config.toml
num_attention_heads = 4
head_dim = 32
vocab_size = 8192
norm_eps = 1e-06
positions = "rope"
attn_scale = 0.177
bias = "none"
beta2 = 0.99
schedule = "wsd"
final_lr_fraction = 0.0
batch_tokens = [16384, 32768, 65536]
max_seq_len = 256
max_steps = 3511
Each number is 128 + 24 x the weight over its row's rms, rounded and kept within 0 to 255. Layers, rows and columns count from 0. Numbers have three digits each. The size before them is the row's rms in percent of the matrix's.

# layer 4 attention output (transposed), 128x192, rms 0.152, rows 14-63, columns 64-95
104:114154166147132140109086137162077123136122106127114138148144119124138224139140109133070164084131
108:079108138109077148153128172103174140122105135183099127160122086129145124151129108167143137109149
115:160159123113096140127139108121101121106107131106139085135109109130116091118131124140052116144108
102:140121103126134125140096098139123172131156120094094081139142122092119135092110150155115179151107
114:122127134089175156130136115119196131095129126117142103121123109144127126126125135129129124121139
101:147145174140118125151172067118105127113129113156141155183093110125133131095129115142116149140060
109:113148175180089122114172116139107125077150139198122138119116101110137097142126153179145153147143
115:113148121139083157073082113109172118114174133135162096100158099141118114097130156125083179123129
128:087120109167130121143135127095152152133126106136145115144148111154159170165155115159073176109149
112:126132142140118103097156124144156139127145129172159126112111132166106156111103167154104145108122
111:123087120158117184120119092092091110149154126137155159135121179117154139141119153106111130135153
114:183154144166167124126122167137112137135166124095144133105121130145157108118131145144174107125121
105:162130147126115092107170054075135140131115152140107116130106131095146171145122093118143100134077
118:155106128140165133151125164101136125128078128145138119045134128140124160128137149129114151119147
102:123092096118131137118146167172144088085130143133129180142103145122163149175131103105120083117180
103:077178137091134124104044123109140144153131148127118133119155144098089101106158147076103094132098
101:129133138112149131131154123125137134112133164107115142170148152123124081155138142150118116124055
107:114134135097122142161099099143110127157118119124134139147139176141136100137148135093132120133156
102:146120129190166154113113191157127074131095134167117142164149144107138133109161132146098162160154
089:102157140113141101096116120143085115160155059133129125091114142104156179143166120115105139134118
097:124127092137132100132135128184195106153115104162126087137103125115133099133109133128176139139126
099:132112099145129146159166176102119110118147153162146122111075137119156131169124087088135080118129
097:123124140090143130156098133136142159175116108116147143111167105092125125173133113059141151138134
102:128096090118142150129134133129120107104122097107161122144147171141136109142138130103093119142099
104:175116090151166149160113122190097105122151150132106130139139175127108109130089122085142146110175
099:113117090129127120105138117112160104160146110130126127161113134098168145128167092107116127156149
101:128113138135137158095131157142164080105112158144100124113142114145107154153147169116151160126156
101:113138152088091138097172171113125133129106102092173130161158116161167096170147140147122129124109
103:148079122131117110137157104168119117137124109117122172134125120120089166147132157107149133129128
100:130170134096172112122113120099173104144167093123098143127129103074066111142142123172190112112106
106:093139108118082128128152128154163164152118143145129082115131134147110125132107095122094157119099
092:130167154097185115160171122131170140158126138095117134111120132103130083120144121135125099108110
105:139109111184121073082160128172142095158069140129106134132104103151124128143157188127131125100160
099:142150118107130141144144135135096091127142111131115130138144134092105120150114159168091115157122
094:101131150134102116114154173088151190119107190104118131116175115100121114120143132131103151132154
091:110126125133128137115107133103144131134118143114119177102059104149105107095142096146125173150098
098:101115126118098119149110148123155099151132109090142147122155148134126130122099124118141105138154
097:125131167117096122120181146154103144126139129114147129159125169149116068083096121068145163137077
102:116127166120157135127090145128140138079121141169113117112149135107165101093107087106096094153117
102:136110116159126135084103131101163136144092122132150157131128123143131206107105112144124177105143
098:194123118125117118100147092151176149145158175151133108145159131121109148122112140153109114153144
096:110162178107128159100137153147130130117142120114094115125107098097165095135151163145153109168144
100:091132135098143135150112152129079142145134133187136135098157128143100166095111103112129143137118
102:126109116108154128095140121139145124119141083133154112120158107140123103142140161087132176127112
107:132085129100138126166062131145123114113090161136155082098128179127136133145123125111161152083132
091:148117115121138073137144120152123132150118174143091094111158147138166133092073129117144154159142
101:140149118158113083151114141116140102122164122098130126130115102116112090096155146158172105089120
097:150130166148161108106106107119130181113110129144112139123119083119110102143156131087082116132143
097:131133113143123173171129144134087167128094179183125169107168122135095074105114127110168120162177
101:149140104125118086150163116137137153130110123154162149124095134165136077138135121103123112157108
# layer 4 attention value, 128x192, rms 0.143, rows 15-63, columns 64-95
114:136108157124097123147160109138148086128100117142140135165117146111129116162123078166125143081114
118:109183127149132117125139121103125143107132152115119095122127108163100117161119122145116141101141
105:173160134134086135130154120145118157082114119122101110175134126174170131082102108107105153100123
125:106126154125156160146151107112126142149137130161150133109161143121088132134121097114177150109140
107:140148116109150128148130123085138173132113148133161148164090092129134120103152122141121119139125
115:112141191124120097088199123124115123080108135175109127114115128160132121105113169158106153150127
126:126105120079087133097159153159143143120139130114130145112119147098106111120129118133136146160147
138:153120131116085110143133132112115098116088106115140104155148135140143124144120093137113116127130
119:138130148152098095113143110122131158132116119177134127099154107152103122180110130130122136113135
119:152114125090163138169155119102111126130132141113142120100134158120147134135122142110097103103183
126:105187146139162167099122138109118148120147136085134135091099116123131134090130146151150091167120
104:134164131178142099186125107082121120114139118124115113142111109089133114152161119163168119114130
130:090109104127153107139125132135102114123104108151117116103169130131126136111142098138127144129099
102:116103082150138129130162127159125126107187103153146104097111152145129138146133112083136129143171
114:121162085108134186086125140092118101129120124137126189109139137079092130124113123083129155185100
096:142123151119189167122142139139111158150151113152138155122138144130133127111104106127159093168059
119:155142129128135160127113112145126129207074114129200148132149194130130119131109139116100131159147
091:135188159151138136099120132138141122135086115160121095069132139125161140118094142161107122143132
085:121127160091110162114212108122094127127116111113130084145121125138138133159137106095085153112129
089:157100057132132079096097114155118136137079123139111115114099095177095121107115127109148126103138
096:167142136129125140110118142117120146097124137111141083110124128152138114109098128094136121096131
095:130176088125094137165160114122131108121099128135135132135141104147127121148121131127105141084127
103:119183158101151142144154115154125125129124117120198132125145134138123137154120097091101099114116
100:170122123124126157096119145166122121113111101132133168146115118126118119142100134141153152122130
100:133134163072173103113138122113112130141188114105143122119115150155134136125131151120112139116145
103:178108154101166136147122147117124075158089125148127147134076135140129133111129127129152142145153
095:123128140111134130155129124132140132109148117119111114132129140135145119130127131092151101098139
099:117103129137071123130152139147135141097164109095140145172105119122131138123116166155127162142119
100:106129103152129125118131140160116106087174131117129114147132103151116122101125135143143115112108
101:090131109111096105148132146130130191151107114110140141125086158138133140150124100075108113138126
091:119105156119118115139195096159131122114110117103090153143129105149145124111123158132129130143146
096:137132083167128115113146150165124103143106127112086079083094134090113129118112168124138096130173
094:135128157133119142129154119147116061154182103117140145098103128120133141108119116163124105121126
090:172174133200122118145128118151133118143144128091121132108139116091111121103132137096113095089121
088:114110135133141125153125161139155146113140145113140134116103137134139132176152142156125129133126
092:142106143100136112103127106154133091144097111096090114110146101164127125145149111117090123154104
095:143138122120134127152163130160134081195090144133100125131108154100151111127154091106171112164107
096:137153146139147136160111140168150138162114126119162154113152140124125110129106088138122118118107
100:153143075077186129104120143111105138143161142111110107119157159099181135164123110079099126121114
099:161168165127123098098130147125137079122085120104136109161118148139136134131156131149157152138119
093:153126183095171136107144137092148161105123111087132112175105142145127133132154146146108114152135
099:120127105117131110158110128099110099153126134114135124105173212152147122107139100118116117137129
100:132166160115087117122132131149135110161079142155162100159116172145115129082097091128117095113125
104:145105121119081116101123116133136121134071142113216123107136136125122128107100147111130134100169
088:153140133086138132126088149141106100143085125086129149172110150127144124113105119105137149122123
094:147127100144126122106118149085136105094146100130159147105121093124103131111136109110121104131141
097:104126165138122152137115142131144122138110150106204080123108142139133130124099147121118101141122
089:176149116172089121171103165124135158126134156154136138084139144116146124089154153129144121135142
096:134091090125130104117146123161139168103069126131175126112125117117127131101107129121145145132095
# layer 4 attention query, 128x192, rms 0.133, rows 32-78, columns 64-95
069:151139128162123117165155133138143118136101129136182138165137159179142144124116122146155132132140
081:149140147177125121157136149118136122128134121141139127112133142156100130104093106112100115159165
079:161115141175138139110124113138133167139180160176098121148130110122149106140131137157115140128110
082:179123139138105115125153124126136140143169144128083149185166125169174107115118117166124145152084
078:139117142157090120142135150088132155121116147093152103156149108165131100149109148103122130121111
096:120127116149128131114107107063096097112115105134133131161116096115093091077117118175171172103137
099:105163164136116136098098155139149159127159140127155103126142163127129101134130139104126121174115
130:169108118133141108130154130175166106122131111153125135125098148185139099104115155195169140128085
107:188101163112111133129093097173136134103140132129121106152126142147149095082093139161155140106112
126:139159147108138113100160119092141142163137120091138069071172062120149106138110148108123134131137
130:150144134141155139096151125116123107161115155112151092106104131111131091111157158128108115122121
126:127154112092133199139134153137142117155101104156148123087111175087107110135107179074119164121156
123:130123106123116158118127152155154119106108123111107129171122120111128149143152122124108111176124
111:153119150113108185110149139127151135107189143093147132137105109126113101077091169132165150105129
102:156153115115102115136131112106085126104134152183124133129140132142125119150131106083102126126147
130:143125127098161120084084140155146120142151144136127137117115152108130130129145108144148166166107
077:133123145109131108147121134096161140098147100108115133138105135143137129115123147144146162145096
074:177079114161092128119121114138121167123138144122161121125134134126145151130174122149096141105114
080:106147138165130135099129118173159116156145124154134150137164133136141128096128110138142134133075
085:149120110094125124101119104108125166108108112168107133109108122169158120099082140137159167107085
098:159105131142141111117156102182138100111133144186139150128146161159167105119121129154141129106070
084:104134103143122131138123165135152157149134136106117146192137149063120136137128099101124129120157
102:090097081139128124128123136105122148124119111096118089106124116129121170136116128129146146163154
110:103131149125139165135133122135076150130159114117108108119156157084077175134136093109107120142138
121:135150152125120122115161129119139101107115136069148097172143128177192172124126140136094111108154
113:135143152103130149143108083134089124097122143082117100139168124119124121112156081135091116118138
133:094169109125100164114113156176155152131128124149117151132149143098135125125143114107161155146182
113:192148118130094138089138140154140103117135147104135130145113144161158105108127131124108135092128
110:096111135153145132149120127147136119115127110133120123114168107121139173155150107136139138141116
125:138149143140140118144134123127135129112153143109102157104144138122088091134158146125112126129110
110:098121100151129162151115100164110098120130137145136150150146152128120080154169120113151068142167
123:146163139149161128125145119169115155164146118076174099096103156103122146128123108145103136085152
080:084076110091105165151141134131136122144159125151107155133113097153118111132102131156116127122088
083:135113143170099104097134123117124150152149127160175140153107118116116131157126121094121159123132
086:163131131148125089095151118135150152143143158143152131155124173120164129110125118136109138092084
102:154104172140105120107129108121139151106108135173121111153114161115162130166128137143132158125100
097:180108105138115121140133135133123162120113121084118120140108119131137165133126114162106134117136
089:149133160129084133133133137144123131113131128142126113157100119136147129130132156154120151143141
097:123083118117096097127172129129138164100105124142051123106139114168134105137115149138160140133125
115:105164127098140111126125172130131168134115111131105113083146129121115156155118120124124152152141
139:111153119112116163137093097118101106128117116079128120158184115143089148132120150107115067111161
096:109117088100100104107077130173153159149146128143167138145142120169176160133126130127133142113078
094:111144140161129114152150141106095146079180100119149133107131141147129127140113096113096101144116
096:187141125142161135145162116076106108069140111122121125124126081139133143127127160149128119105147
098:142126158168142152129108115072170174117144114114133101144138123130139154114101145165122122118110
098:135143130096121117127116122131145144155128153124129135131126143129149137091130147091143124129159
097:154074106168134113118115125119116143116102116121183136135156146215154164132122145132124103101141
# layer 4 attention key, 128x192, rms 0.14, rows 32-77, columns 64-95
073:109148142074141149084121119081124151135145140145118142127107100101150121115145172103096124146143
077:132096094053125128117149139135121150119117132131135153135111122104130100120183130095127143124132
072:130132147087124149135150122117171111112117127142169085106123118129095132121113115144126095128154
080:128165144132124136112108129125134156110150158100154119101142136122106108150118100069113077109151
086:113165144118105141120133130111108147148091139141142111129138169081096117169126092093126106119102
100:125082090159130090115168138135165139093099121159108115144128153125143131124132146154137101118160
102:131105090123127081090118151126116133107110096131106118139174137137117122045154126161155120128119
097:115097170132145113103105108108108131158110154122120111119117157127165108155148114163087169108100
110:108170154102108138156150141134143118145090156087187114137132118127108072098083150128147134141130
119:122130121130133069100133127141089102138097163114140101087139099100133161122140135092155149141121
129:158107141122135079129097094149118128123115169134136140083093143134173096155118128135112111126099
111:166117087062145163127092111157120096165090132130124138103156140134153113165140134111106090106129
115:134150140120096096140146122120143058144075124129126140110117077087109124121141076165101104110104
101:116138117129114189113127117124104113143182110123102150120139060123058100121189153095126099156141
099:082119086076076092108127136124116117092097138091132140126158149183161148115132124177139134122153
123:136145133130196100119141119103115138161160131097116145152110125097115128110153144153117118102115
067:110143129101165146164119098158113124100068146147121102125159138103164134148115111133133131069151
073:141133148058158137132142096117103067167121120121124170127140110073132111129103111129130122099143
084:104124108143126153141155120106183140128141140118102133115114108102152123113128158080105133138127
096:084147127114130154147133133180150150114086130133143140137125137132126128135132141092129172149095
096:122133136093128159127103105103188133175153133103088112129113127139126086117130143082116146131104
091:152082109131135134107123139117104130108163082143125199122151176105098159134126136091142103126113
097:164094138122103093140127134122122086142111145146173169182127124150142145108165150187137116130138
139:108120136164106107109128133135113138091157112107103137133153109117097190101134117135105066132175
112:112134129161109135116133107098088132107153153145102120151159085135117164084160115131107094165139
114:141134151133097121120123116103161158127137144125126078117171120146162108093119126105142133134151
109:136140094090132165084128133139137141115107136109161088157157089111133120119154107090142117111134
109:123144118137138144100139090093107097093133157091162118154126136139139112130157129135084071117135
110:135113105119108159099154137176160121135123136157121152172065098112156124151151140125159142115183
120:119121139127137105158119136103110151141169117113129104124164152117143127142127101127080078163145
111:102164117112081122128180133126117141121112133101150141128116171152177139129173063085104139111123
123:130146154121116155134069102167149127109135114140129118105114130082099126107083147115115124140101
092:166126149174115159103141167148146111146143135161149119118133097101121112091127114148146130110113
091:124118111114150157123165111132113075144121139114105118136161116130106088086085081082139112120129
093:114153083102129155106082112133148116101124164120105125127129156142151117098124125125144134099112
108:114133114130090170132136126115160146123147138134144149134131112138190120138074098136149153121109
084:136165119139136108110127142118106149123106116104137150117132114121107191164128135148135143100146
101:106133096104089122131165116124172104139119145107104131132113103076150088129103094114146092085104
107:125145101102128160105140113103184095140080144109145136124121128116163080152091136130127127091110
111:138154127117148149123113119146112117145193101133161172121121100122139167142131148142129104121130
098:134121155149053153140137130108129136073127143122153093162169064165119158098138088109111102141128
148:127126160134117076126101141130076122105144099126101117144153113092108182153177098138102110140165
112:151098136104117125094123127138196176123142129119074115123114152124164116115066156168126147114109
093:101127099145071144103171112081168120119118148137085139117124151096116136114095136137115097119135
098:124110140127178092126101100122081175129183113107126129115119112142133143095114138140132104103098
089:080106120189145109116143147119167126164144124146167091127141119086124115150122140145154173102130